From a checkpoint of a small transformer trained on Wikipedia: 2 heads of 128.
Each number is 500 + 25 x the weight over its row's rms, rounded and kept within 0 to 999. Layers, rows and columns count from 0. Numbers have three digits each. The size before them is the row's rms in percent of the matrix's.

# layer 8 MLP up, 512x256, rms 0.147, rows 194-230, columns 0-127
096:496503522448539468490500506485457538536481510497455503508485481527478492493521513483498484465461534504487514485498514519521517540501517477504492448523452506528510511511515516544549523489486525528477512528531489479498462494542458509547523492490466489484448511495473502469535460510479498541475509484527535472508480504521516476524498489434512481490543542517499459464515524471516477502514
106:529502526503498490537556486532491552467546477492466460523494498493518564555524500511491502520498486482469485482504496539536493501496509457542508497526526528459502507477515500520479506524475507537459508511501463456508531519466478501481488456509526502476481501520501496489502495470510491534502455483486512448505490490486477505500485503504550496534521512475429469574515467464474469505513
099:489520547489506533542491489474509484510489485503480497500468471486495530508519455489511492512532468481479519469519466497458514543539455492511480511497524465513552504506456499459549524491530492483477534509552531537483507461465502498528495482524521509499475503514470534510468485490448524496489446516536472480488503518477515511492546476475544482478501520485497503520458486451471484523496
092:518508493501511525469496518507530506470472512461543502466476531552487490505511493488539465478501502466499494518440530544469498480503443521505480444502465494528439480560505525512500449484510476486512461553495527488490450516476506509486511552508532494546503523526483483531517453510496446538472458525445486510506486531463551515522502460499462499495507507504536506482505503493519518517486
100:527536463484494482477512482502512485512519417499500503514484479526504497475530522471479531521494492555455501487542536525500527487505494564511486492441553512545511507501527492455512497467529481526493466522521504511480543453482482514497512506508460473540510492477447472482524492483525490527514494551530460485507485492533498497451535489457468482480458470512480474482493541517509506516483
099:519539485497500523561520515487493524449501545460507531467502480554455483495476482492454527493517505504503502496480505503455531518483460484482534515507479501486542455483522547544484497493490511536493507505513540477517552510541470506526526474511452536492501525514555483539485497483533522538478516487547503527473505449490469446488507490495435506497493501482457498530523495493535500476474
100:560479541503584458520486510490438489502494529514477449497494478482437553532511541510549468511488485477500490491477495521497520487488532512500483484537493518492509556470495485511478483486503517498507459505473474532499483484490529504527504462499485487472486510502476493485517583505462498518504506522531486500476506499486469496521535480489492488501495484492440475490529545470524457462521
109:512513469517476512541514494496454498492508465507461486532487492517487473515488515492538532510468537457492492499481498520463471533491460500527494439541535482456473505478512519497493489498520532498534500518489505533456552493500492499517523484501524503576524489450486504528492503508492507446494506515467504479511523506509508517551465510512466471505525490468507429510551501488506447497491
101:498468516462499478514515520486506521504455503462534475517511510548506475489493499539519512526550492501472528498498553491469480468459484494519477449515523486502515468470497552483513495526514503489534522500508504506440446521470523535508502509479514548488472469508516510490488451471506509505569481461518500469570477506464479509498497528520508480526484489498482545495497481510508550482467
105:538547510511494493489494504523479549481461485486451475491470460488484510500509500484488506479512463519521517493497517535491491516459485508482536535514453491511474528490477479514514550501539498508505504510525469482545495464523506484513500529504517450532507509504512494482495496491493530488483474521524485490497478486493552511471501477465529467490545531504500469520538536508453499510534
103:517459487518487481496452513457552511485543506508479497509519525481535486547496450523488491477476454491518473490520515485518500471493467549527474489493478473522494494515528503492532501516524531489480499463530456493512544511536530499456467513499467499488522545511527497517499492477517497486488500481460524479515540515515479521482514513479465509427521485458549534486510490477505534476474
099:563485499481498475523510501491509467493489492562462536514461517494457551534472533489489503513519514502504491508478473497493489505466516503457459505483492487531476524473509534500522515451502512547517494514515507481531537512542460486484573541466544514496511458471489465512473515519468557516470459504544491488520531529490489503512510511509478509510551505463552527499515490490494488497491
100:487508521466512493500438503532518517521468479511523509454522502498478508516484526477487508468463468510521547464431543513491479513478522540495509488500504518506457490507516525542522510480529477510515516489452484493513489487463462501474508474474514517530522517486474504492470485471539495545546503493520501509499542474500549504444500513517522489493472488520514458522460523480503494501483
103:518517543518478516526465501539487416469508546485492509533515543523530514544508495521475515478537539492520540541509523528467481527526508527497521513501542456504516503485454535536498492470475484523515503513483504490487520477437534516498489489433477512466489485484475508474509510467511494500533482496494544490521504443504522531556481481492476505537499499514493520512473526497510491489513
100:488532538497508508488453542478547537471538482506470481492514456481514462497498527506539471481493500506531530514477512468518469477514469468503495479503544530507473492488517501555518551500521486513497516490518479525542512504492505468517514515447479479467493486511486523552509488515502503504521520476524517509479491485480509549471492504522480482519503487559502493485512475530444447529523
098:522511487499507487529522501492495519509508511464483537502496522520452439460481533470495474528522491513444500528495507519531488477463493476504491522488538553490446521448512527524531500483551505541477525502512496501521491525499473482472462509526540509505512468490517502515518468502501521530455496478532528488476514498508457490529456458511525485506487501465497504476517507534541541503499
104:481483561531476503491503502493511491461515496493480488509549528501446510522488505489500446452524469499471497490508460519474504548506489514554447542508480499469509541512516538527521472444489497524509480535513492463457516542553497480510514479477515500508526516509511498513502481526494507527501528509504526529488504523475500505502493548495512488507523495481507458470460487524485529456444
088:535505519468461492520488484550509491460448517516513497494471450530526480479534502490509516489504508508495512498503518505504517492503474495560492505528517495517489486477522507461507521462513484528492544499475540530506527485475451510518496520501464498477529482477484488515533505509513547535503463490497505450527476477523518504514526458472478495495462499467484489512488473554491503483463
098:497512484532519507473544497542493468475480466522508529490531510499488464531522534479493526495558499532498535494479503507455470472507493552491494462511507497459493534481485557497502501504544526506501527465509565493527501478483502467496450441471525471484472485544533495525447491489517492507502491494563450485483509506465474471531485519495520477476511529493485511541505530468481509506476
093:486490514561506513510447500522440433505549492545482492498501501516468495453509512469538530524539482508499498538500528497512492523457467503508503483519485490478496479529514450519458543472480451506522493546512497524495503480526501484473528446456515485518557529463465517488522510515504482503508536530520503526484474521491490506474489489463488522530469498509508493545551545528537473499512
101:504465494487521504544496501479458507436480519462515537501470509452485486486529517471494467494472463451525546493451458487494492531474521496490456507529507516494511519495453482517498467505490493492428489502538549549449506529493523539506508504485468495519469500496503539564459499516511488484511527433495516485480484518492510521534460496495510491508558503485475513504492494492529447489496
091:496484481470529512500473509495510519499448473485487492520500524523539482455480503473531509506524546534496494464489493497502506496526492515495504522488490510509480479526481537483518526470437526499482511496485524517473531558485503502478479493540486488499474497500509498475518480475484543467491502541465480502512498490549526506475518516506510528454465471460537507485507500466501484521499
095:519486496452518540473460541495482503497509501522501507496517489573542512539540532472487505503523501492482508506483492478540530484508456529461530527540474500504477480529495516539507479554464483464475509517495524489481481471464494516477490537499508498481534469484478462476477472535503524478451500510503494472503480503500521519474488507472475479509539493479497514526474486512435519463469
114:510535494531501483485504495515538490511540482503511466491499529520502447505457528527500513528465509549465480513506520514477472520441495495476521528523480479482513522480477472499484527487501473498515473501492494473515502478520508457500495489556510538503487490488519507516467548487465512500523501489498494501526529514475492543477487471519516506507538511492479443480518558458492512502506
099:557500483515495505512543520514480528472542514468470519549544495493485484503488512499518523471508492546533469514522524537482454467460494551503498505512488502500508522527546542502477504512519487502516449516521525487511533503508516454521469529478458465474513485545503471459522487521499480546468472494513505500506496511503481469524504499455535522490478493510499458505535505496503487486541
098:518491489518475498482493457541540485495474514516504488496474479515526481486517565499508541474490480500486495504508474444503455533512431498449533519537481507506533527481481489458486497520477536570523526528547504555502499488482493529506456494502509482465516544446541500508517477449488487513506511499482505486532507497486486476506468446525487471486537484513488448548534480477505466477466
104:506517533509477505488472513504505461550479502528506516558527528481491520536523492504480531489529531546506503520518481495483546478531510520473494487539461487489510503487485539555447487442505461489488473497498465520534497518511490476493491518550467484520471530499487495539484527512516526532497527488496474522540527491481497483468536498532454531519465475534470492484519473467524482478516
106:499454500549472468532505512496503511503489520523504497474506466494475507516536524485459525469496483560465519457509457508560506499504539519463506506509478480464512504521493519516503467492479513521514542496524538520515505513548495518482508502486511542567539479470511499522510472512465485487507498517511482523498466493479512481533454479471488530493518461503489457479477501491477468507504
097:527508506501473503546485489553487503472518466492492482532542451473491522521551492533495479504472462470471461537505496494467505502506506523489501511428501489481513506521506500481493492495511486504475519466546491486502492570530478453465506528463514525544485517501488465498498487501489536511469531515494562468525498486492529478479485492556495457515500492516467497503479510492468491490473
096:497511503584498502459431494491465532445502509486517536530479489485468508501516590482504504508443498470512501487512494504504454503505496541512527473518485536519494528511526490464514471491540485484496512467539496510507505516500494496474447486471495485488511456502507489539498471524475529498493515517508479486531486473519489509484487465514493489485497517520479480507516462514456481490530
107:495476520458448531457490536542507487506492521518497512524507581504466468496519517529482491481517469501500557489524490512493495496509460481521507508460460511519490503483519478522500485470549532513494505511493485461495453476506497492523486494502538503534504510507466513525539480504499466494465561472507445517517497562506518531497500530533499512443463514559488501514442489480514494471505
099:475479460437540451543549534455467489496486473505495527494519475515508494495487521479520499494531525485537472489500482464519455504491491505482468520544482493502461518529474498447480499519549466510517470495486519484477497488541455518517512559459537511518514514525527482527487499505485507523499482517509527524485531526488527472530479493527507554517472508475503491492476462526463469520453
099:504504442508487497513456495495498506548492508528513487431445469526474499505473468537500463495496505475474522505525493475504502516504512497472515508477500488486479474517512487521499473505503458539508546508499510515501510499534502550487439498502472480481562512492528538449483525497503492471505515523530438565499493531501501515480473529480525504500506495544481507538490524514537538518505
103:500506483525540521525498523491470528459504486550496521515498515498455488534514483484518490508535507506541500532486541493452529470477528520491480478543520498465507515473451514457501488490486516522522444481460499464501505485474513521527509539477505498465539501513517488496489463506519473451471492510486449521524514539495514519522504478478536479509460499476496500505531493503518524459513
096:545513523551474481529488503504468468540528484537500485471489523508490505494528509476515482483558464519522554517483504476523493513465490482491537509473531470504491495483544554458494495537472528493500469501527548489446474460491486496475503515519486490500503498518527501471476462479524520540490512526501450471492449531559488482500485479511512529521477534470500523510524530508483510519506
103:499553482470501511509523541502508545503521473483473485539508481483493492532529503449489474534515498497539479503498475466492518465544494458492499494532519474505474494508519457504514550486454510495505489507448509457497563518492503524494477477487501496494502482484544496475536510483508520512476517469475493521490481496507518473564515491495533508541506488508548509485486476534505482513546
103:480500531523530497517502514500521463505512548538462474486499533501505477529485498471461451434495494513520493468491481538476491506494480493525492512524528506507508445482452509475497517571501478482496541471496550449511546501465529509508495485500553514526455488489521521517481502525464481464472465539504501476504517465537518487523500524503494507470525477484475516483458472506504487502495
# layer 8 MLP down (transposed), 512x256, rms 0.147, rows 194-229, columns 0-127
092:476531492502480472516527474525507492463526472493541511453462539472522499460540505508456481510467560534501437471507508508520500530483510526510504483472470522508549497528479490527486484481492445481521539487440483473516487522501463544493485492525493523536510511487514516506490514486476513474498509491485491527537508483467467519493513494513510514535472471530458516526487456512479504511513
106:525533514498507478497502550502538515484491482511508469518508514431499503561450518508497528499521496511518530509505537504545489474517501501460555497475492512474472486487545481499477492502482473493542507528479465422519494484538554483508503488496515480511484501533489544467521491518503466510479488480510509464533506470501484475552507478472484504509522444518487532502522481504460487509481
100:487499464521507475479523543484530451506496504521484495498485502519455455466499505457508501514501496512447497470541532528522511489521500459435511499477540480497509501460507527521513497527462455492529495519548534493495463523506481503505481475478497480504525516492512488499470521504502511488487464536475493516505491492544491481489464464496514511529513496505477489507503523534483501555539
095:495480475495471527495457455482527572516506494525541534534477465484473533481476504511503498466459483503466485507454470480530541496515494526510546501518576513507484492488544465493525467500512548553518511473506474480520498500469494482537483479504495446489507479473466529514502512502514511435512473471479541503533511478518505516509520546519508481477507489496469466520485522513525501513536
102:513508532485497517527522514482444458546417510502492519520494527555528530524464513493520495501456485534528514527492466531464473526470517459491492502502540476507507545502475543480503510497477480531492542554517479500419476521483496498477488525548487487471482567488455487498493528538521507515468506493507487494522499511503491490550472500571492537520487505471453507509472496527494495526502
098:477474507485486502482514481514528500453497500519436490525477447465512476467468515513502497488491478458526500481490470468557490525524551481444468527544538517514505515464483475493501546526498494504512471468471471459529498533551506541536482515521524517545482531524525463520475543534447485498460450522464534501508529520504466495478451533511531520485472473473498537464481498498518489523471
099:508530473490469490509491529516566471476523518518464532542474521524517439480474502468519564496472522521488515504493492490475498520520523502550543497459495457500515470512518498517507508555495497499492498502509536535518492496512503466511490518507490526570492481508485500548493512482517483492460500485476483477502522503507464502476467513531482491504476479511530469529513478515456489516502
106:529477532490539492505516538499512509477491554513497520478530477504521521478518504463529470486509498500491518527448511532512518525522485497509481470491460471473542472482520507492470505505451461490509485556495516470469508487503486497520524494467475572481476445491515494508503498486539555541498461468522458572504521497525493534459527459494492500468453489477552527461516497494509492480458
100:494495485495470503483493483493491528550460475509504449539524517484511487516472501514451516459490495479537516543500483513525503499514503479493490479491489526500537525488496528506469497517522503506533520529485510488489492547504528485508523488545521525537475506515509522498433492487528459521539491468519501508504473484517498443492493530501480477520520500509486542414516486545495487524492
107:516454508516525492510516489534566542544515519528515476485526497513492494521464497506485512509471502525456484486508514482514495504493471467471544493514538484533519518512512472506537506507541478518474521488494492495507520507496493478507482539470528491521487420526495512496479468437480512514481530500483493489511483481470482532490484480481527514490502527492515449528508476481508492488551
102:535530530536507494510498477496502482495538486497522537529504491451542536470484509524526531514520502535508517488533485470468516528456478455524490505488486508535509438435482535500551479509540450466446502475522513492487468465491549477542511513508502509537514476517505522519449482470494510515505522507558522540510475495531527540484484493528459493500544508535504491513483521526485487521484
098:504543495478524528517527518488488504467489476500517468490550476504468473519516467536495496462487486510516546434503504461495487522503543517537491466511495519479539495474509515497482500503470528504464485512506490506502460527532519528530479515473482485457497517459495528528521476505511530494518507505469496504472516515464495537522527511520503524493501479523515528468484511504546505489528
099:499541493490488474490464457465460504523456527476505532521498509501487478499535488516498536456520494516498504463485530469511510541464505520526426512488516488504530505464468564539455493518509538498492498460517522517502484471509529497530464469490459493483507527515493521500517476457506515499465496521455502496475485499531546480519498501565530463544523507482514513558493537495539503510510
100:502490495536477556466492537488521480487516518481492486522492498501494499493517477506504469520489505497488470505465545472474507508494510502493486463441507466510512543517500517525495517513514475481463494461511537514466511527535509430537452563497452502452538517494448521506515504500461506498498505485448479493532495517522475495526478537472533487475507484517504492466522474527479495508514
103:505535471523532508512529469493493495504459516470515520492515510507486504527486479462508517498477513533493500491498506458530524483492546521500488506491527475520488512484509498491504480529498489489472512499484509502500525528515477469484517503564497528492471489498535499534488503479477499527514540517516535496480504474519553493512496508501535536515564493510492515516545479527473486463451
093:505505488509525484508522483494464520494475440493460497490526486520541480500446474498493505522495508482504544496520495495512515520545475492491468479499433537516463516456508526443524514516488498513481495470490517492481501549508497515493475507502503492511474467476489503479525531465548496494445506512480451529477500539506508504514540503510510483509451497534465506462469540487477482493503
101:468466513482522544515516532502484515473508533535493430512489517519520451484465530500489515504509470526525459537485485495489528497492470528503527522509523533474466472486485459493497545482503511484501470487492494458473468511498461490491482513466479498505477528489512489476484527496507498455503492462518509536461525529517496492459488497496484510542477528505535531475479513504469507499558
091:507489512471489545542471462481525506498470491501488477491474530510515478500510503494487472520517473493531479537479456473515476516477518481516495504513481457516491488506495498516508491548540501512542484534499457495533476509481490529484495447514498510491531508506468459468526511488478530501504537483507461494536554516452460532457460452482447485513491532524495513499486516506508483485519
099:487488521500496463493513523467467549512549513561486466472475488540538500507496472532466484461497495524520490518530509520504491490516503471526473501530515489521513482502524485539492474547478463462501477467492469503516470542530485489522481487508502506466506541477515494519563521471471481487516493495490463438523524546473457516514464523482530488502469479447522548476518556517493503470478
098:569495511469509465488496508497527500482506519505515487474518483519494476503506468471492470474488516502446513508517470515487541486511478514468482501481451524526550505501519475512470490525530492474527482543515499473524469495453527475529504538530452504485502506499527518496511530497519520527505509469454460513467445495500512499527538545506506497447525495498523516489480506478490541507469
099:503512534517536483463560515485491489527518505516459456507503510481482475486498448507509509509503487583490507527504537521487497503510492486499513516517545483516512484486490527548490433505506531472507447494515502475543469533514481507512535481480459516485452524557498504471516470484490536511485489549476493485494554494504492486497454502556512482473521524510501511484489500448495512482517
097:495451478485516458484537535508483496502495487502481496496523534486492506510536508492517516494534512497500495528468470488519473501485520485470492520530483469543478521488489502512511475467551488479472501488501516495510469458503561519531513510543509531481492561489485507539501494485516491531507522477504504477501532504511538491495470477480516488468494487466457456493491500492508486494488
101:478517548499536488537448508469481529511485509495522519529479508529502514536465491471510491523522557521489510469476455500464475500514513472483424527532512519490506511496444535523529511568491480498520460466422498500509501512528510491516500462472464523506502517501520502511498511496465453514503501442486507531499541473507483490525535477522518500523466493481531476483506517563507509500512
111:549515527499502488486565476497520488473525512495456455507537510490512514528491544502490558489509524502474411524544508503471496517466514502530532466476491511475568517473521456515469519485477499520517492504480491502515492477515529508495468534489516523483477530493502496499470507498504484497507518462502530471531476511483547508500523482506498525487522489483477481509514490514485544477528
101:530506514521529468462555533493499497483486459524486526479465450506529491493494513479480478506491498533498486465473510541564457491527518485470528487532553479533475454509492521505468497517443510529487518523514513490510479523516506494538517461545470510534510548465468541495504508510510494514470485517479527490506484496482496534496535498504414481513509538534515498465483477511496452510449
100:440463550472516485497525467523536506503445506512492503440477523534457485477518491482489469551497477514500485487479505433488511484517527496532488499499543512494509521500493480488504493496505482511472518507494514543520498514517494503457478449493493484512495492494472509454547511504445515459456497481476451469471507539485500477447478538524503501503469484497527477526496516506498486485523
102:493481528493475471519512485503480562480529478535502512523483494523499537492548487507493486510472457470484570494509462485541504510515468499514506503527495501488515496444504534500505524461537478555521430534446504489497478508506477466492475477486491503484518531476477482471487509492509507540501525498521556472491499494517539505515469485513509486524475484482502547485509503491513526487564
105:498477486538507486514494486537513532471463495541532521490492491507476450523496519493476542512511443518482528470502519514499527493473503464507505491531500490497503489500476512509490556530476515462506487534473513475510535532505511470500523476513476506545487471478474488492512507474468487511463495537519491511494499528483524483499527482512540513518493458515533467525482507444500462494469
096:527518483499519502485470520485485512478463535443529456518468513543514475512554474495510519505521502498484522511489485489519496457495492497544505515583489481512465482496527517507489490498458530504503479524543498562487480512539529529503477482514504525502480504508507493488510491530499482469486497533515491534465525526496465500516516515522512505520521472480554555478503536511533500512559
098:504547477474507484507507460481524498488541553529484508523478477517520512483457445492516547507491545506482499466496496525526518466555495508484499496499532434446495518512442521498520487476459446547482523543506511479535487472463486531524569521487476508476510501491473516490488517467494496480511519457489545506500529478516502518524500502454559517513478489510488485488509511492508516506496
108:453493497484450518507518487513470473504513511505457474522505505487442537478526486476501488488486506455515492482486535486554485505524475535528496439520459536486466498550499470546465513490456504495533486492533498501516513518512521482518512485529507465459485491496496509484567525518466516503508481509479480548512533504485457548498513523479555530501506503520543526527498484471498496504484
100:484473501525506511490477495492566505506471508482502476506479529540527503517449482503492534511491472507538517486494524519525468496518495512430476492520496524491519497511496512463534506438485465481508521511448498499507521441522505481444396518446533531491516518480482490519499485466526496490506502498491478492495492464481451507490536491516543552488547486486513467539489469526482513507513
099:508478500515480499464495472513532492517494519523508504532508491532494508487488481525483506470484506538527488497502477466466518513489488521503509507543478461506522456511445488513501501497500533496542449506479492466501506476487467526512555465522501538483512521511505457505503476478533516486546470504452503484523501495449493490550485457547501497520514541505503482459511505448516535486533
097:527526465494546523493545520475504530442492491473495478539501470460491512515467563466487536495460503455528501530532514513486553489515535549475479498491500488455548478579471470492490466496506516498533528489539512503449508463508534457531476512496513544498501452502515488496504510523533506482483502536482479526519465519524522506524523486468484515495466513449464502517486500441447491468516
098:442487467503539534430495500512507498487503486517516505528526535503497508498488532529490479520529484487524499532511518494541518501542500476485478525525485513481512500478457497525532549517526495534488535529491481540535510482505506490523491517521473514486467497481476485466466502477491547528530447462510504485529543460511559476491500481492466551521529469506476475510496469542452491501516
099:518511491491542525490490534485512490536524521493518458485474534501558509442521527475511523517499510533437506513500534557471511472488496513497499520478512449486511533480507517492484518514507459522474467531501494502527495467493450497508468510493509534491544479503445520495498484482468520515467520485514494485495496481539492505482501490489483505519476547483525515497460513536507534544521
# layer 8 MLP gate, 512x256, rms 0.137, rows 195-230, columns 0-127
103:497492512446550500513510510538533527484506527468524507488472494515517489501467494523533532480532532524536514491482467483484478538489506494460520497454546493514485470494521535518522462503506457500502514458548540462478510512522468499489481460495474474527466501517476527469513485561473477483473513504491525475472525468509534473497495496451515525539531500493524478517516478476508499523504
101:517544541482530531465485525519515517505465526452479486520540483497529522525498524523529527481475508460509517510490476555486520458523472529485512501519530530534532499486496469510504465459500541503521464506527510462495522515511504475485465492498481522523496483479531497516513438487513517488509520495515489500485463504492509536473469458450522512506483448498519531506473485495496486460512
094:527480523513438497510517525515489493457479510522506517478477508493521520492462530506515478491539516491491495480535511537528508495519560453505484502508477518515525513507486493482509455496539530482521528503499479547515483537523497517487510498499506533484487510450518502480539517412486486459502480520492471505494530503528476458472528486528560476493507524497556507511499515527501522492519
100:510515499520486474469533476524541510450470528475552524455537501471473520478513465505477569507504507503487532466479528509515513452511496462553520441474530500557437509498554530489521487459517476499486482482485502494512483511530487525523513505502498497472512498486496480505489521476523547510468482488467496498510529430527511471513520516512524516522516491501500522490531476500488517512509
101:524465503456486500482510490507530484463461489528510492531483459509479490500496506492529502512516509484512496506505478489503512463512491507491487539548491516532530517524495489456499481533492509495503494473526477507481444534535484482514530505491526498490559518464486518471467539518441496498470498466474492522515500545489517513498506447478493524529485540535469561499513489487461478489489
098:460479501530529490483515476500497507542540509550497526536524494479487572496511444515487521513469532506463504498521513479545509489513523464469463516522518480525514516499511512490505519455522461527525504449499450497505492486502504538504494524492511503474459498459481471454478464487503515490487433521513495494484472491507510533499486508496517496513522496525488497469519543534519520520477
100:496454493514491480550471461494534515478515497500494481470477483533526490485481518523485508477547496455505462500515480454525525542507526507508456555495531521477529474485520476514533495490505503493528510473514559453502474472491513491514490512521478474510510489487477476555569517499508465489482502509523511529509493496511485473512508514485511445523522507507495481471514569533487492477464
097:556493438523468524495514525528487495524500538494454461494507480527512550473526465529525530470489535454492463532471535469506477502503482488470485470516502472502480532518478469512476507574502481527502491494453480498531490522504479491467454493503468480521489522515553453501511505518489519522553535502505504467509475472486489483539480496481485511538475454481486473471523469486498513468456
105:493531507496463451520496507489491517508489507539478535502480478465515508526524504492528483520487508495503539509503485482470493535508472487485459532441478497474497538511490490521478525527494545471506462481465510513473528513483470521510493546478464541503562510542459536513535492511483488484508524488457424506505533527493512504552489490502530490490478460501475517505481501505550497490546
106:498508526489496499477524490466481468501489547486499509486550479517476506528486465499471519464529528537496478503479488503469497508526519506503508511558527510535486502485499472530475487481483550516488531495521490522517491494509494490499524526466479505488492485540472530512500512517519517508481514474459454496496481501480514565532515481488513533497502488479516523530499495543483465460448
099:468530450496459471505475494494481480523490474521499490516493533505509486569516518508550520494504495496496548517496522443554534516526463464561526486508499513487470481498500489502496476487471528514491512469495496522519528492490517494522479481510520500503512508491473479468514507441495494526476474482481485511483527483492482540537467505471499499530536512457475516483471527516512471492505
101:522492528563471458501458465515504510476505483526477500487512526490520474513502486505496517516489498486489464526493487488494554587494510521518489491530515528522448470491473497513482513517458539484492479463482515485499498485556499510516507534497479519496492511498502527444512488521450523503511479483505498502466465521439499500530520504498521478513526497536503510488480485509508500457490
100:495498498492488509499488504462509470456466526559486518511519511492491530495511477512533512494463503465481540469528488514503500445522497470525498477547514472518497488514544511492463516529558515498499486524528497495489514569514514475486469485521470529536476496492466529506503487486500505474496473505528500521518480474518511476523485510500481522497485483508545517535497496502535516490447
100:503473498510497508501531491533497522479451474499507518462493521504517519500485505486472538493509519484511459480493493463494496494524529507494496473541530488525525477507498505528523461458533512522493496542445500496518517487476505518490507473479493501492461547467444492468505524508487510463514503468568478483466497503541509522486503563469494529503533505447467502461536483524508562511502
097:505505493477531536498511527519547499431522509494508506509524454488494558536502528482531505498509477479484521542532550526514478490511514514510544518531502500512480517466539473508506475498511499511479564491487494541531479487514470479493483540453501479514476494493512497449484456472492459527520450493535472493521501493499508517513518495533513526503548512489486508493482480507529473525501
101:500472495498509505509472487520559525483512548500487455480513494507527520462455508499496497527499518523497523502471521513471508511504489507433486462521486525503503539496473475444555533529532489502514526523499485518461497517465512481486460512488493483486476470502540538521460494559511543490510516503448515533469536512479493476526503516488533506522456520498520514551535525478465532486488
091:455478475502471498522512502556479543496500499548485513527495537480540508508503515512508494501507540472529505514525468497494489510465450501498504492533491485493534505548509528493509476433491464473494515501523498523477490526499527535533531481535511512478558520485485498534536480534502494527504523492526528501526480483473500571501513524531444489511442490475510519521485478579494477479481
099:523498508534486491463505521557498504512552450524520517511483493483484480476496474451518525538442489511530489492477482462482523514501549485499521494494477533507510512484476516583500504479464517523447507512529465539542493532502512503509463486471521498454513500513484550543532491495506488496503486500501507539536486485498529565460513503486534493480509487506482512493516480525502507504534
100:511525517495520540547465482508478478526482492475487502505512570483542538471500497498470484511474491532515523479452465496490505531509497509483485517528481504504516491490480488496501516475481528489475477457481455496520547466502513492467477487518458516500505524498534460488472457484524514515507510527502519442495519498511495496480506534475516534512465506497509489506484506524549471514472
100:483493525483477550467487522498510461504480489542502503526485505475502536451516471491497501501519534507514522518473489487526519507491486511480548494506532556499458470528522505513461498468524514499475490461559449512490496517481549491574526467469447506509481473516541481512478512500521509492528528459548447537508461531469513526471455522488501505474501518531510481501496479474493515492465
095:524478466505507526501511479533525492478465545465449490515506498498492485491486486518497480522476512549494511454530445502493504481501489497510474486509488535451548471532462497481514489494491474530512488514524493473499495512495475529448470496507548463506487526529529547516506528453487519484477525491522513507501515464513514497475532519469491466519526540481481542447494512495494493547472
102:500532501494504491508502535478517502498503489517479476544506493476544509490525499538529508516489573507457503500501521523480527482500511471553507489516531524472527507483523549520527481524507506558520491497491466508475511481510509478511538494528481496485560469515491465530442535512481511497524464528469450532514513526532479505513467504482491521483501474495450510508534482479495521507499
099:460483476509485540514490498501497469529505506526497489526491513513501541523465483491501501503462483502544550503493505470480532472530489528498487497516494551480461502533522559474483496522487486485484488499484478524493522531489527508468461533514450471509493500487515533494508503498527510466506489493492519479502528509526455502483479516519538477530453479471542549503509461508528504476510
101:490515544499474491530539478547496480524509498504433500465459489514493515512458510532480497488447496463501490520515510498462530537492481495524525519436438499503486492517458489516492473490510578497509537560491514508503524487513469467494485531516502482515494472481525472506494513515502461487497495489488496464523449506493523512466497488471587502465526457500510466481495453503519498488489
101:512516556502478515531498466526535489542494473514503499490510526526515523507472477518532497505495473512499533493460554438469521470488483482495456480468555466522494524458511474505513501510472489492520541466484501499459499515536492479565504479502470500468506541458482498503520509492539502466484449503525489508520500580489489490490509511502492491441463495485487520504500535524531508495513
100:509514482518524508521468525494531506498465514497489523487532504523506522529460494489453526490495511527480511473519518495502487469491493506518465480482508477463481479458547527536557497497541531546489462483448563489483488483430520495503501492476467509436541467491499500498475524500488498541502474537530492529514539498466490474537533465501499480529521483477505506513474473487483484499502
100:497469514523465494518533520442545495527454505534505551481505494467512476523490490550453445513533486525508562484514494489471486483486518534502512517500524532494556514437479546471473506525449507479513500531467498503509470491479481474530500481517509498507541500539491508466500488528460524523516504527527518505483515558518470507464524512511460521480477461535501459521510507502529503483528
101:518507469543482522510495517483499517512499471515498497499495503452461452487520485519497476495525476527498487505538499500478515508496502499480468470493509569504533514478495509528499535525467494551502497482488498505529494489493559516454502506473461528483534501534504525474496494494515467494481535525478472502493509474496439472495492507512550510485465480464475490503465526500492491541540
098:525557445509492500513493472483515509517438472505475522514531494515531493507488513460515513465475466513498513504470505494489511471511497508505505520507472482520538457527521495512515500496535557491511460477488478533500520490484482502480519492533508513499461531500534513502534486500490471503493501577517520522524488510526495489462531516490492443475519529506508515511473512496469515448540
106:491460532520576491498463505472521461478508494506493509465516534508552519513472469526518509434515558501474505499506540458484477520487525544486492524518475520530466480476529531505475515518506448530492482479495484518495515483487467506514497480512465499505523461486506482483428460534486469481502462515499472471462507547482534530514520503518488451533495515485517477474537527461565534469503
099:555550510474454521538468506507491494518530471508470466506522480499526477535490480489513488481490523484516485531492449513510498467500444522509510485502527475474507522509471491452521514480498487500474540490487480514524528516498475532490464518534469464523494510501498443475491507491513537548496513507495487549495555447486504489532503455463487537522523507489480552544478505560525485524532
102:485465489456522503498478506496493469524494489483529508500518469508466508523482523447489530525496493487469499546463512495512478493498458527466544483504482503492541499479473519447516511481519546454493529525497479476507460437495486517481499497535506475504520502540515496543533502508499518476503510491514512476479502472468529523501534457455570503475484526477489445499446551490469518527525
095:472532527480444553530492506523497497459496516526556536507527469528494483485497506557514491481528502520446539521499479516467439489487483474543500517516544501548506502536485538477498467484462476480469521460546521523534446528499513513537465511494498467490470501523484514505516525489517532515511516507499472510484527478525540462528508481495497509474519513530499490529517450518482498524497
099:464548547534475521488548524444467524521477493464447490498487461528482506537506497509542484474483492522466505485460488512475501472514487497480478455515535518476566546499503528448505459498489522494511505464483517532491520502478522493534455472510486522529501525503446498527482497496514517537522465500482518489528456489475519506540493524479509544509483524514548482510467506483507505513483
100:503516481500514509495531522479501444511506500512525518532523486514473480488469483474534516509502503519503510446485480502478481549496448475513452446507505500495464504495475529539507461514468505500499469522522539532468521487498528482470504513469539490524465501490506494462489514479490531548504464510504481463441541468458532550501516528472538505491548465487498561542512522500467473511537
102:499489511488513543450523492503508467527536510483451468475496521497459524563459471505504511551536488504477527466476497476506526480480504499501489548469504522503510512502500516537510513498488506500533468557499521493552477558459550481522490492504480493493520484525544521512492479490507473572491547502496487484513470539497514517487530516437512492495488519522483520504483504519529497488485